Part of a small language model's weights.
Size: 8 layers, width 192, vocabulary 4096.
Architecture: RMSNorm after each block, biases, normalized queries and keys, paired heads, skips across layers.
Training: a variant of Adam for these matrices, 8848 steps.
Each number is 128 + 32 x the weight over its row's rms, rounded and kept within 0 to 255. Layers, rows and columns count from 0. Numbers have three digits each. The size before them is the row's rms in percent of the matrix's.

# up: layer 3 MLP up, 768x192, rms 0.0674, rows 74-202, columns 144-191
# down: layer 3 MLP down (transposed), 768x192, rms 0.0588, rows 74-201, columns 144-191
up74 094:132146107142064102116113078090144165126152105170142141028113141081116095113105172177165094167075083109139148092155166116098161089080140098118144
down74 102:180128147039095160140161112196121088179119124169096105152139094107153096085123131149109128128153147088059113201140111162111131078094143128173146
up75 098:086112174082152134101149114111097131232146171067182141164131175150156131110114189107163065132129071094135144154173172116130110160152094099085117
down75 101:174126164129119178129190088129150149146116143172031141111098148100131147140085136042118133164088097146081166138105125168139112141146116118159097
up76 108:125174135127144189119124149081114055161203079171147154116161151098119156101129137184155117129106125127098112101095113134149097130072148095151094
down76 103:134109146221100134152125125110067125139106166098088098070093158161241120113142169093162163111127155131161143124161143078130093140138126129146099
up77 111:089174165155084162091153050112168092228133180083219125108102178082139182142101076192133122107098146171134137118121141113114148117129116093139138
down77 109:150071093169088138097090067110154116147103154075183055117126121176112155116122116119100146092158146109149128168072064131108150176122113108140115
up78 101:112187142142140200123148084136070167189181128077126122099079108109201213100134148137144081171079136151096166144153130162082087111096154149125145
down78 098:112126123142145128092143123104114067118132060144083132062056126114213171117105103196071117142146094161089125122117207129134101159118126150106107
up79 096:107121142148143131165174164132103128129179133107188119069163122177148107102128146139148151128175147143081159129149113187148064126056147113144106
down79 088:112094146112133145176103083109123116138172128138081098140135106197116147084092124105132166156137088138084173106159102145151132078115164109107075
up80 100:117109084103066100125079126139149182122117126147132087133058138137132133144189099109084117094066131133124083103127188191184116171156106131157151
down80 091:145151083184124096086110154106135154147134167141112053118149166072143121145089121159131088075098070148167143134122133148150128132116078099109154
up81 108:146103107129150078145115094125122086174230165144122129046163099144143136152125159095196124117181117131144147089154144077150164164104171154137139
down81 101:160193121185142082170165107105117149077114158115165103098162147143172167172157126122103137083119089181095142066148146091093193099053109162141175
up82 100:147104139151127160144083151100124102057089102196093110172140127106093167147067084170110126114117154144048099110097168140185137112141098066142078
down82 111:129071131126128140125132148104106122177057100109136101110156155127164127129124139130123154186074154131175124107108120077113116127076077173138151
up83 103:135161177106147147139137130086140124130086064118071120110099162147126182119158135123098079116139081119015112127117165143150129104126159050090098
down83 108:134145129238120098149126140200084137144163127120136123147137090118255103137167146128125152134140158146157130108094074100113118126118125147193163
up84 100:098150096106120115075113154129094133172127178102092138097142180092183120115137112050099096099144048108127167145107157107081149158139117133120148
down84 100:120149123167098159132115171148122082163103106137170109149149059144072139063123132119110118126176103101124180194100080123067168080101102139111144
up85 097:176170147141099113126135131166114137155119087104076079136103185128156143130161090121159176156065132147137186137121114171125119150142093144128134
down85 098:139128162131090113021088125166140124144122120174099144084126079108138168107140109174134109135064074146153118149117090086143090135106097129146143
up86 101:081111126098104121105081193079156120089077086084113213125144167086146130125117150130210109141147113166103103155126132107166152112122088096079115
down86 113:109097123167117141096148080126094176147034090122118096078136118098185116098122140109103148140089137106122158107143140163150093137110117138088180
up87 096:145121132111137122173066176090148194158131180147136096141158145187105179109138148117080091108118143154119161053135164136167084143162123139113086
down87 090:142074131109125107116141081156156108168150150139155153159140167146130151107102136095120146148140132088103162105077148125122103145184139147147084
up88 098:108185126085137107179105146145081114165115163179158140081128144175119112152083035135088124054176119148129124162171119095095123163115088112140180
down88 105:112111094133062149172128128173068103101082162102099146159099152122169164168092156139110219193149138126086131148108126140100074130120117110167123
up89 106:124150098134126094138109111115087116113123128111105144137102145084155124145136129152084110123124139115115080128188153106101140117145117166150148
down89 108:154163127071125139135192093180137135172111108112102147148099108095163157184138203054161153189148172079117148171116102102139125113133129204167150
up90 092:191168184142089110077130142127140136112184213109121137121119174116132183160170109142139102085125191130093116103102102157100122169088121143197131
down90 092:190075169153158121135101131140164136117178129132092154208141136107181131155147140126125114135121113116130131095125181123138140117174114090155126
up91 100:147120182155162098111152117019120083185210139107182153082151091158099106111166153067109076141115106126102114121148176148101149120103053087129153
down91 101:151116087082137100132089068115132114198165141126076150070082109077072158125115133047134103096103168111140132095080136147154090156119115121110168
up92 099:161150156185073079033129144161156147127157114142129186099127141159061130102137143155139085137077094109163128108125123120096135116151224062149058
down92 102:142131135218134125172114155133114088160109128160131099130112121121244068108153084164105109139185159112166130119117159120129128069139117085138150
up93 101:111141066145113158061110210110121164098121146186128105062099121096129161137134147133092112140115125162116152161103137142146079059133110082116118
down93 097:111097088110151119130109084106100088164108149098162170167119096088162088136138136091132189116139103197104141146059172109119140059122147169134157
up94 096:129099123159194130149129121108130196079085115121140063118228099102116139184113123151192107140158113167073109091133095122099151080120104146135126
down94 092:105117118076105167096125133124115088082094084122118083137133154100073171100139118124121150127118048137014146097100150121109166136072113079132108
up95 100:113133050106124104136050093119114110136142089112141081136092107157127119148188047094106136112137129144159146127126078101204102074119176002161105
down95 097:125101075113158162130143140094161159154061102155150102155098095167126128129115137159077098167142128085112067091120142127180054110172107104119072
up96 092:153114158122078140096131152067174112205139145122084178141138182166150102111133145106118159128124127098129115131087133109139106168152141039116078
down96 091:146120089154133083128081132118097155148113133134100140111122164092233152125068146126172128155164118131145130009148104037136143141138104153147106
up97 091:084075138172110107131076114082127124065173113124197160160164108144108140176100098111180096141085147122108128089123098113139079093113115121101105
down97 091:161111141114111129156157138115120110069090090150098117138089131116059118127140115153139103099131179118091125123105111162150115095136139142069131
up98 094:156094158159152111117101145168134133164177149112105133121111141145109143131203103123092113142083131156107165173089177202111091166120160098073101
down98 098:112171133170108147127121128143121162188132097160113137151129153134220104113098102174156134096123166101135139083145093117096080096070096150115144
up99 112:167103103110049139087092140095077107166177178145130087136149140177092044107095084155160145140113125178139136160143152191137111116097137089102136
down99 120:106148092101096139119134141083101191119098113129159173140120103151077164085160198134064160175167126138137091167175153164130125112165163162107076
up100 115:101070136162124108131135131115125142127159124119125186166144117203149139115170137133092157109079141104148120113128168171152080132088149131132169
down100 118:172120100103150104147132145141119110202136165121173138117110115165101108145138076138150121144100116131130156131125149149191095151117192081149123
up101 096:155119077178101181120105132132136124078164091182137132120148120089147120158138071154124122114137134155118098064168130163095096105154134029073089
down101 090:119138128175089096100116105107124136088153099097079109194110114143162136106120070188211133118154083164140193115124112136101102090127090121166165
up102 104:161132149174136142149147136091164088200134176104094095069072113163135130127111132137062128115101044131083163156106145185120139162086115099112104
down102 102:084052162078103137151119124171117123148074090125120143125149086144173135137077099133142191153094128153139164157141142124129127105081115090095104
up103 098:074060140178166109130135095162127171125180121122146076126145103164128125151077116125169136113121075142100202089125142113086111055130107023120134
down103 104:104112146131106132173189111152103166132113124116057156093079139159111141154059082135106102138194073090141063164178117144143100079139158158116127
up104 109:133130124128110109166141114127109170148116156118127116103181135129177149124119117100151144122122107133126122077114139136163151180070082096125147
down104 105:172131118173134114138104201154155149078129113128168113111124125139150153129148157051140123132132155112122104087098074163110114147116136089116152
up105 099:113131150123186122086086148160163135082197179088135156137148117170108161150136115078225124135128169122156145079104097108182109103132083163105144
down105 095:123183147106110141118124159148088166155089136155112115097167130131076159145157134133120097101078109145117136128139173084094160111150132097136150
up106 102:129125146189163168166133158080101140150105125073144130110138115129169150159150083109104093121162095131086187141133183175106089143151114089129131
down106 098:180112097073122123195125122166120186158039131117148165076153100108081136120163092078128142136129201096154146097130159221117096172175146149169149
up107 093:118164079132093075131138150056125127133122097201081162115066111047138097090180144100137125093153053164058144112103171169137151169148168068100076
down107 098:061060135160123145125133103125122091158091081122131132129175152121169103115124136171108168179091175153161100143114123073181072076063119171123206
up108 093:163141151140116131136060132120096140157158107079149147100131161098106133093124092103193102140123114124138127111113181131131088085128132115149109
down108 102:193147108121124087130108186165152187119069121145112101110164149098030149088118088172130169089145158091173118087092164161153131135141119121144110
up109 098:145159087116146114138139108079122154162112219131154138134209174117117163161114158191126104117129153122104131097170124146200135156076198127136145
down109 097:138163135198157184208117117173123094149169128150100060131124127122188120104118146129135128107166133154138131114094069165192147125107160155168104
up110 102:128115133192121178139070134080134097124112160113122096120142171106122096139147055097122190093173143100183104105127146151087126093114112112109110
down110 107:140132097105140124145145123160127107149079167129097108117139117128157074129121162083078159085132088095163100137158117112062146130121117139150120
up111 120:142132096101131120096149039065144089176125119088108191131131089189140136113160169175121107104146088146163150155180169129141110168119084121136159
down111 128:117160128133104143124169054084124228118102128159087172115137129155053147175138179108163132170123134128206124174117156107148132150120159198114117
up112 086:122123106134143087110140144093126155145157107153099142102123148127106113175127125108164165115140070080138094143110103126225089116127149103082118
down112 101:175126116035131146143071160183142202148085136148125141123136126111046183102120145121145086149143126087118147067059147132148129167123119099142131
up113 100:136132052131080169097164075126116166123176119164176164114086143091169105186117170140121107148059098164132119079111152052111169159128162159146112
down113 102:154105138070101088124106170112132149127117104067151099141115155181138117129085064159152144120073125164083175079099146123158141115120102105114079
up114 099:098181118103150147105103158111149123136135134095191154143197164129127115078090160113168120119151131142148186060164132075121112089160081173108140
down114 099:172187141115124122148100141134182154192109124145124118097165134101107086079174218121106141097093142137139075090129109121112154122205129137117038
up115 101:159138144166143126129101098086157188109181132124151130069184151151120150138108164121176125137097126090096183166156073157140101200133132109128150
down115 103:160187166128116133117100109126094160161152061150134127180087158106190115144091115170101089112079173111092070160107046116094101198115173128096139
up116 104:140053124177141155172163098132131123127082110060119051146136165121091099107070138133076138103150114131101182105117167091129139106214076079128132
down116 104:091064098159088082214168145126125151141048131094117140082103168077153128112087117111103125144165082152100112133121081090103190080099120117097127
up117 094:151129168227139121125155065131093114104149158100167122076120095127112169154140141146154160101191150123186182101158134143097113171144090155112077
down117 096:139111153174114106193149106141106155115074099126138101131132118174129094126167163135115156143155112134117077080124145143142185082077111236187178
up118 093:163137150114100172161114136122106139130116154135125151049153182158090122125105183095092076097098043114095162113117131161116147111075120137127062
down118 094:083091098129135182123122106116126134055164147063134133118124105112166105100113106143114160103190196141084102161140069136091131106138114131158170
up119 104:171113117101070112079109043148132111108120083170143137097208106133191116197086097158116164110151148161107166121118130121096048095106095139130142
down119 105:117147104128153073122074151090178122115133162076174090116103104082127138136149127133164116128131152133085096193161098189127104148101130092143062
up120 105:070089128116099130141121085120116130103113168146179118142121170151112144110144136096134095120093071085123119094086135124137114100097119161118129
down120 100:113108137121107206128135086141125123152112203189088131137069117118096168160082073178139140098150132164155133138164110123068094167095095170119174
up121 093:100109112117154091095111138119115122102173135056115097143158118139077141147133130167128107143118146185108095189163125135118103177064042104112133
down121 095:118143109070107136154180124161086101076151148132123077151087183157018123148178110121121135147167127093104126128107169080116127136103168156156151
up122 103:106142047094128153133110132111126139077127160145089181113173106163107062109121085097143152140130115145098145105178093127192102087130073102071100
down122 105:133143060143133080101129139158131156103179153185141114092159083109142132127182122145060091126153154145139147113143074134152142135186148165039101
up123 098:190152140167061114142125125119077238137085152137168131140088175093148135154139112162105136145168132172111088135125136162157125180125129094146079
down123 102:146134131155087125110112204108124143126070098185121135103104127076222122121170118105128141168158202126090177102118133081146182077084121160107064
up124 098:130138121083103132119102133153100138173152224094140139164178120122163142197075121146167111144128110165094084131157161124118105151102134145150132
down124 096:112142131123120064066128068125155127113143101092153106181145124156113095155140104154090132123127200118142115090146109113085131124132160155177165
up125 099:188160136164101124165146106080056154191170098099169139111090135096147077171113055138116058117182118125117151110107169168082134179123116153100142
down125 104:163157040128149105123149092051144102071104131137123167136120108140117085099098082114141119131141141107144097109082079149149108146167193153153142
up126 100:146115092134070127211071120135081125097180102099114093142135101101161067168176085159188122074113146161127143142132106139083124146087130129125135
down126 103:185057122117111146159148134109176118084135168124141126138116176100110110176115100134137097098168136107091152149121085095122138187109137118111126
up127 093:098082095094106097206112159123103099113161147111068114109134160163129169133150161115136163068121124157102141100142148115120116124136154152131123
down127 095:138111149104150133151146079138131122106185132134087097136110182169083135133159083091146179148142129048116215154159120099081148112125191139094101
up128 095:108121125163073133095143139127079136154181145191143123099127137168143127144134148146142136109088080084052092115120121135158130163117149109154107
down128 098:135068152085158187171095125133122109156104145188072164166139138087069173097065127136134127125103084091083140184032122099136128078123169098157132
up129 096:099141102116149100144177081161113211126122184075160156088156128103093099159113175119109116105060131165178162133083125143100096152080119122118125
down129 094:107163123097189173079073145110147149183130084165117150100129054137160126125117121130108123128135094157123125075106156109153132127196107137140171
up130 094:168160095133098135132142073126146096080164112167140148104116145094097062141117138140143140115126037190142149138103145097112101087051150104164145
down130 090:163132114150161136157139197162116133086173160093180155122163046167077134094129137132127142117167124101117141125113114104125148040128116109180134
up131 097:093131116059064184138046186153088173130083145090141153123132109126100105110113124117116145144161157157143135075222150170177162076097101141181104
down131 103:124196170145058106112180126132131144112098194108145141101163153099114116158162132134162187157190146162190073097120119144127195155089070128110095
up132 105:123100130170139157172128123123148139212140130024106121105112115157145113067120036133095128104120159117102158175162133146156098096089122084085148
down132 099:120177135133066150158100146132128138122131040045156109110083172099153136133136176137123099159119175170189126143139125120080131115144100078101166
up133 114:123099103174148137063195089079105097154184146106135197133133153135081114130123141100174123091165098163147156128119112128127143080135119121139144
down133 119:122113110087139130113148063145184177174112096164133140090162135117060190063141152089118080149158098127157161111147179176133110105130166145100140
up134 095:121148193110155091084088138106139126139160080152101193105109138071180158137095073127155088141115161069096101095184121079156104156104120122142152
down134 096:143117199124121164109132139153167179141185139157151185097117134122198068125098096181097113128093146143114122143146139158096123125100130141155118
up135 103:154144136119170154145180178078122149085126091134108108129162140137141160144108146097146081081146103138141132111097137136073146114156125100154145
down135 096:122139152133159141113098114120159153129097091096111141154201181146113083179131122089145152139084139164174170140105150140108192130134103123168197
up136 105:101069139174145134122090131109078122119113099107169145158176143128183148135120071167141109114146148140122213085154118104179113106120095139084100
down136 100:149138125145117156197118153148131137166084101170155087117083108194132135072108122225127108118128159046119094130138142150145136085148118143127151
up137 100:139117165155089144115108093165168154058122141100069188136120141131161135120149184125092098154132061140125142131187198161096112151095180119127146
down137 099:111107128184162132149122153152114166158116113112085127095097098096252127141107127188108122071141162083109115125104116127116110081119190118113113
up138 104:107120155155176157171075124138137098190076133130121160115097148142113119135123052145110132126115114142087193061151165151115116125075091105145109
down138 106:134117132106114161166148050091073058154096124094120152159138159118164118152123055140122107099116105190105079101127132113149139116098069164100153
up139 098:157120154114164130184088147121119158137128089080138084148138160131163105113176134169167096084181139190141194120125076118115081165094131139149114
down139 096:150140116100114168131210110121118136107126147165112154111120106141073091198191080061159082148155189041126100147175133114091150150123139155117168
up140 107:144140127136098104090132142112115131093114153107087146137188121154062159148174120081146140108115123172124192078114135152156136181086115102141139
down140 107:131105138136067111085128187120140150179170101197131130111147110128091222181144113098088087107123113099132161148114077071117139153191151141129092
up141 102:136135101160129112174152079149104192136151035096102137108102119196142170125165154152143130102096097116141098143142095107158148197170200134114078
down141 106:157120163162107113131082131159146120069131074119108156159090181186204077092158128165180149178091207115157124130126075141153154110188091103169148
up142 101:171116174118148099113118156109070061170171140132114144129090137144135133200144029087126120115172093085095161097158094133092177116157134097109108
down142 107:115100198140084147139070127166129079161123125148134073179091122174245111133107106054116180202140118135125114124144139156145136077116147140156111
up143 106:161087101108095116091126181156161127124135184097137133091129125140159154127122122082165116126135082145179163066117151083171143139079181129136127
down143 093:185162177117184101164090207155170106168147096105146142094193112145093068149113141110117156126129140105155119128155162085112137082150098113114184
up144 102:134174097082188107120140098105053186137130129154142129091165112202105126128085092170142125142111145199138173175204132136087103153174089117187113
down144 098:114147106097139105109129085101199107097116099111125083124064075121130145133137125066068153106155105134070130169144165079097156112171162137149109
up145 098:117194148099101156153121149108086104113120137137181141117126153095135118172112120103104128078145140201123114160153151178102157098101113103054127
down145 103:127056119165155102131145088130074100108134120120190133127126103183064157082196140167117067150151135106172151180154165105126159133123159152065145
up146 108:126154098135175076107177131072138112100195175101087185144139118169137086076133156102149129087163042119140136146082100080147149120091057145080102
down146 123:104123149072130105161087126124170207184098093165147103130180147131079122138098091164154183171161129118096151113109127095125133127117103182128166
up147 088:112110103136071143145090175142127125130148109145170154164117111176162101094153137112097105146107115116117118063108076159110104111115155092171133
down147 088:128100125121099075146149064124105114144095186124138093181096136145175127131161087142075123154111137093153145143137121181125071088159115111085138
up148 102:190108163129063158145187101098087091117118156146120106120143186087080144122107158181150104131096045086127130146154097143126109109056122104117133
down148 106:121101170217141156133161097142133105184101135081115102119122129110218073127141135106181166116120125130150171131092118173133180066135159148175124
up149 100:067131190125116174130121129104119121083116097143112127131196128072171145086131080098133142129126152109071174079091178091181092156101170096120107
down149 100:113156198159083071121151076074096085124102166096108114152135166112244145080109134139133141141156160085110122075199152161083142135114137130142140
up150 093:146096152140105082128057084128104172138177120138199120137180126157136149141116125149188163091119123113169129119127134110107164154109166127154147
down150 096:133157152077111156122182139113115069119085079148120052155116178136046128138160129159075133198139147145130094138120092071114117130128166115167138
up151 102:148168138132156123176183103133103112192108180110173085141126145137116167126183160143162063126117093106128143065109148113134183106128071093146149
down151 102:128085149167141082187114080122038115129178135172074144090097116140180186114158141122117141075106129123116156123090077179138165078103133115171128
up152 092:150133135175155128124045117150065105086105148174127095107098141130098127147168121159141090134162108187083152148126158144149078135183110107136099
down152 101:144110155168146154144158103099077121201114152120128116208143165159197109137096096113137092173107125157122113102146085151102121094112156155129109
up153 099:114134119132155167096099097135064109142129121082171108104100138176128097126110161147143119112089092139119081205148143133075127214157125138127134
down153 098:156163092156130148087154095110139125096097057173124146129087109116123130098136138138090125175152106138139124128107072212160160096100146100064078
up154 106:141131114128130082082144108142143148123140130090152161084128157176125153102095139133149101107151116109198136135159154106151136089058216090156141
down154 105:158135153178163101122132081097150158148106144155090157100107104116187160087070109164163162133105127136146168105141116150104119069111156173115043
up155 097:129185139166112138131158125109084169151170123105127108123109107141139103179123145184093131111004123150149158138115181142108130141126077078124127
down155 094:088173128158177146164101137120117121181092123064148115110131078109124117152161096154074150139146171062085115135167074093167159141079103141124096
up156 099:167076101119172176103117134116175107197147085069149202073127149145163156130176080089142128097121086117087157099095161063184145123160129145109132
down156 099:142175096131165144165132097123140132186094166121127104148113096109116131119142179130096114134121128125106098146140083199111122109106072147148097
up157 099:142107161146113146190065108162162049139110159107137126092127130153144119138086105136120141151086099119047157103097144180119126148112116084171129
down157 097:102125170130163103136129098104095094080158136123120088172140105146138164136128120105098128128178090115074111168158135092128152109128096173157123
up158 103:171148158149117093144072143165127129127173147126133112155143183091141141137152175159143159085143096132064076096127161180202147092094097124144128
down158 104:119145139112113128204156149146133132086126118126136166153161156128153147108142141097130102112132162101097137157128100139181139061104120133125123
up159 102:162147102158114167130136172072103153094098131060168131111102100110168138107172181079097129092137170132163147168103119139123070161094138074050114
down159 105:107155056148143121169123180104120095184141143115133087153118117105057109075161147072085148125114156140119148189105177098189154091108138079102138
up160 102:161074135159115143129102133083148153180162128095131145103129127130118111163113083193086104124120144110133130060130187092127161178171115133145117
down160 098:145129075144135193095075137113116119154132169089054118138185071053144046164115119208090120146179143146168165112129097146133131167123107103129133
up161 108:131118164140158091056183082105064106133112153125105171068144181130156175162111138148135127145066065165147169130117125110134150186135177131143053
down161 103:127174097100144175175152149136088096137152146127094089147106139132142119159075128161093129134109158116161064157119139139127118116116077137124167
up162 099:144143109141104121050144067121085138114151099160174173123128143124118106145135127098128042153090063131139152114152090135100113124114210083118095
down162 098:114170137171173116211125106129078117159149067148094084094146179107237119116108173134133107117127162099126137123208125117165116081131159195121141
up163 101:075127141127095170099142155157128121182153161141134084139156157122073147121184196118140108112123147178080137113127100197105081101119144080109110
down163 102:125069148161167137066173114140153078126117133116160158091115094126194150118110193075117134048104123114142115176140129075093130132130122119146094
up164 093:148163165107150117110147130137103114103155116139152162136117141108169160167087119106107120113123083160067137080107168195148113177132139144123138
down164 096:137123141152098089175146130094170105175174124117122098163127095076147146070173140165099150097159105143140120182067094147159120123135107159136122
up165 098:139142109124025156139114100147118183131149091118111189066147192095105124167101064177130083123024113133169124122148127133156141168064175136149102
down165 101:174134177138166101176096108119118151177156087110193125128118173110231161161168109153128078123083117152145176098167084171159161093160117107124101
up166 110:105115132116119158146134101089108179101127152093179168136106128160143185133141166147104132081077111136127169141146132107128103100087144144105103
down166 105:137139127108150163168093185135116130090127092152201133152101156128133182081195136148052155131161171094114135156149121074171175171101119025091122
up167 103:113155180195183097186143069094145168063093147128139080082135138170193134122082091114141147028129050148177147147118137096128152147111128154126136
down167 108:132123125185082147158145110148141161182030106143094159145149183137196112104089112189169138165087116153177130127108064133162137100167143076182129
up168 099:118159134125137202071105110135141184101159154138114132071204201145114172101157091171111059102106111108087191140183117097164138109131136160133146
down168 106:141142141208112098111106135149114096131129121154102085103117086083252120134091144068145151100086129127108116109143138133126074142154101090118153
up169 101:143122162155114190132110100126142130148131130092119088175091176133197130167148093183141134121049108165176100143109191102182151143136120060151128
down169 100:094151179177061139150165133106097114103126181107079184128051062121169108128111148060074124164040136131168093170129161150092117114124192104105130
up170 095:088145098158162179164047121128116138110166120133124122128093119120123096126147122179118163080126156113139132138142116111163087064144119148071093
down170 113:152139101017138116148070147178115160096098101160138153167095122107079159091126161090145137189116113069098162123135137141147109083181164123102097
up171 096:122136120068074120109137093212125157105084096159143119142184174149187106156101160147097095152062144123088120066184151127106157158120165156144139
down171 098:115110119202136132159121125121108140145137118115114137129114070102240113082129137173057178123140083101097161132136158095129131116132074137149103
up172 107:092145152136081133112160147135124096114184094117153101128121112142094087130139133203096109070106124140109087153114176179106116068083076113137139
down172 103:128112119167136115090125126086148152138087171091123130107118155102076106109155109117158188112141116114166152112047124082120174143109138161150130
up173 099:156159071156132102055093076138068145091168135109174107147111177122144098129121160161153072090123108215188090140117164118145165112146144100126074
down173 096:148154106116119101139162152138149123164134114100142104136129058124178105105131128133100137091163119174189113142120187130104131105175131137128106
up174 102:132129122153122148140103114124141191153150158132126163149113119156084123114165141120122080131126167132138125131125167136180149146140192082116115
down174 103:136137140127111112156157137193094132088172113116132187138107167147146149123152136097161178147159102098144100074156147153157194064110109138105132
up175 093:121099102190171133127154140146141179184121118077077092081179129102116084142125162143164183098128123185140134129125101148113131165061096153117137
down175 090:153117118052134162161097131101126119041145091158151104162103183117071144103108135112164122111180132143082123077107119125112122102128120056192155
up176 088:141129178136115121109118136141148155126129142139128187070087170102104127168139133060074067097130131142058116160096133173135117111126176061127127
down176 094:110098136178184085157091110138125123153153155121138136154098141119255118135154136143138157099100164063150126105104101130165129117104143189112120
up177 098:146106162102121136091118118104107162140201102131105069155177157151170109154115168084122124128157091133132138143150137075097084144124101197123151
down177 096:162139205098128137158088175124101150089115124098077108169135145098117109099116184078180123159142139133168177127085119095101087142116142121133171
up178 098:149113142169119106113089144054155035137082094184099206096135098148093096129166102103103131079101112159117143187137143123123130139129127110093107
down178 100:196167088175162165213148167136107157175148141106117105137168123140197084087128151121110139165141178103116139073146158141139091098136134157151126
up179 092:178161120145078194077079127137118161062092143115128128128159164073136071102080178201141132121144105101138103128184145126140133125145141085148134
down179 091:152151169220148111109182142116136131136127122137134099107168172145200155105121160133122109132199100106167134091093129165168154088155156061111107
up180 096:107134119091164204167178155124174154161143145162134109139108074147138095130130115111161042057090151169141090131135158142133100135117114097147142
down180 095:100163119054127153101142139127187078144166100136088080131141143117048114100101114163115170098081068101112121141134143081096073123120141094149193
up181 096:173125176171115125086122144141153090142137126155145125157152118116138088075168113163180099154129125094180121077111070127119098057132138119119091
down181 099:108185126157156108092094137149141093153196210087135114152114081157196143126143164107145147098110111030134145165134107133127133128063122128115102
up182 106:094154133112085143164125112134088115185185133153171160123125155112080105173151128176113128110113124127133152082139098161134127103080154023149087
down182 108:136092136207106105148146125169121099102150134087163098141085118173175119118128136133056090110103112052155138156114084108149128100154125114133102
up183 078:124089131172088130092174160112105204155170105146108119109189111094151129144104072127164100127079134141107087116180190121109160116155132155115115
down183 085:188113150114112156132141125123115115076121122124141051156113159134002115128160158144117137145150104157123145123116161115121094173080098077172165
up184 124:135167130111132099109127160142055123149115148159128170077123136119140098157067114128088128134080144119115148133134159109113094117095119132184087
down184 110:117166093088082110124166119199064130165109121097099121108087130129192125223087125141108170161112186121115115185134129128122121128104103183153180
up185 092:145074132133105113118057106190163134104129139098171149066146147087130081097099066092128156101114111130199098116129164112109114128159142061127167
down185 094:124186094113150071150129172178127105080145162167115131094197146090136089144122159132094100091114124104126076094137158121119167133157112109124134
up186 109:088057101115117159158127145157130116124115095087104091128115131164073093098112106117132180114127061141098177161127147112137111100137066094125141
down186 109:170116131097188138161151139108150133119137107183213071075136099115126126114112122119164121118101083132093161128147124119091117101154111187094131
up187 091:167131169169122126074130157143130117144088108112147197123154154100176119123131064100083075136087145159104173124141108166059160131152164148147127
down187 090:120111116111071121112147149141106164139107159167090080200127117169047168097144096118151109127137123117102149150111162129104057136112155060159153
up188 105:146130105118177130116098123127119093168126141077113116061143139148144163154137087109121110117153141141095137139171143194119150056116110102136126
down188 106:158200154108159093100173176113163097115113173130127069078147134118147176148135134102127100085102140149132207122159123135132167063164137079132115
up189 103:113183156090088126137101148134118190093170110102156090118133134147140158144225111141096135138181081123107101153147132199106151129143123150107145
down189 104:127143124204121057131108185128121117163170117105107134102081160123244134095214145151086131159146135103162143141131043164132153137147133165131131
up190 105:117155169155107150099062059139146162145130176116130078144210115150129135073176102126211153148108121103144126109134123114161156100114149052086153
down190 107:105139152132173147196101123174138109153115103127112119140096112120173113108202054103145063122112090094163099118174113157140221065135146107105123
up191 087:146085097137145071089131114110141149128077130132100185078128163080118198087142131086148136105107094115129161101126193098196155168142162134130100
down191 093:126127085100140125157131158162147193173145198157169149131126106126086153057102132063129163124136149095130136112087047113184127083157142115113141
up192 098:099133124134130117101079075096114126124105103127168097121091104099136150156150092100167113107106138135083108157179119139113126183124146133161179
down192 101:161092099136071075147135171206128123136188079153161129163201094131165149193109086181095048138069074107068085094110144164075062166164111145115113
up193 100:109204105146114181089163137116087186128159119148171143104115121113147094144139141135118094138112165199124107057183139126115061111112138074149108
down193 096:194074109172087120131111155116107126120106147152071108101078156128094201147150144144095136187114159186139116077119138154119181143192124118159168
up194 100:109133163076105055171123062130108144139168124097144166118078140158159113094145155141206109103136123093086164040148133086089125094138096160110153
down194 098:116120118132152127146077060125113122117109119151128099164094132173186099086069170151067146147117123114108094162124147078149127098106131142174158
up195 101:145098137129138149129109153085098128138152128149100174098132147124144104127180144111106154102158068118133186094123190100145152104149067172107173
down195 104:130153123124145118130093136128148136205129085097132144037140129162138125063182157180150168130085120149131155079100124097226185069147161143112130
up196 113:136180157154145131164111167109166131094085097144143120147149091130122131161107103135141095119170130107105140072128163086096110078146051120130132
down196 112:151110090104129119138135157112132153181020116089132074114130131137105152118155161140123154164105134127198159129102145084129152122155074151128168
up197 100:156125118121124116140153096133161175141130131093129157112054096167069120114092127082114113072124066149088123138197137139123121146065194139170124
down197 091:165092109118091110102184124142147108123152127151095132201199178171118135140088133139130135119142125157114137127138155103109181143136096187126134
up198 101:100121126102107078048163163091142158105094195112157124157148185048099072120111156144098043121090074163132135121175092143128148103110117160110135
down198 101:114060191173122115124105132125112119093121109110150159100111149098210133110146094079111107144117076074122154086113075213130210147104141155117112
up199 092:109164124099097135143077148153190093122092121095136096100108083127133180126160114068086104098107158120055101160052171087168162163148134108104067
down199 095:137071170225120126110177116165097117131148150115116100176138139151255099127091144139211178135130116141147117080127116173108152092118118151164122
up200 106:112135134143049163125164163117163100156140138110142082144142156157190162119172117116130118139075170143137078168151153176115099137185085145078115
down200 102:091077178102122151188118114153142134122165073193081123156129090112153123102136121118151140127147162160142048186166087140105067127093127128096101
up201 101:075118116114081138162122139151135123111113120144118146056114110118053111125114140110147104145095165191138128146095085164131089120142126112055111
down201 096:094084109107077175121135125149157108142170099139085119153151090165064111129160158063201090151140076120097078144162068089144152102133114076106140
up202 100:126119192156166120132148140119137132109107095126123142177080149076135212120131127078113110150171079112072150143093134157142128162116123090077092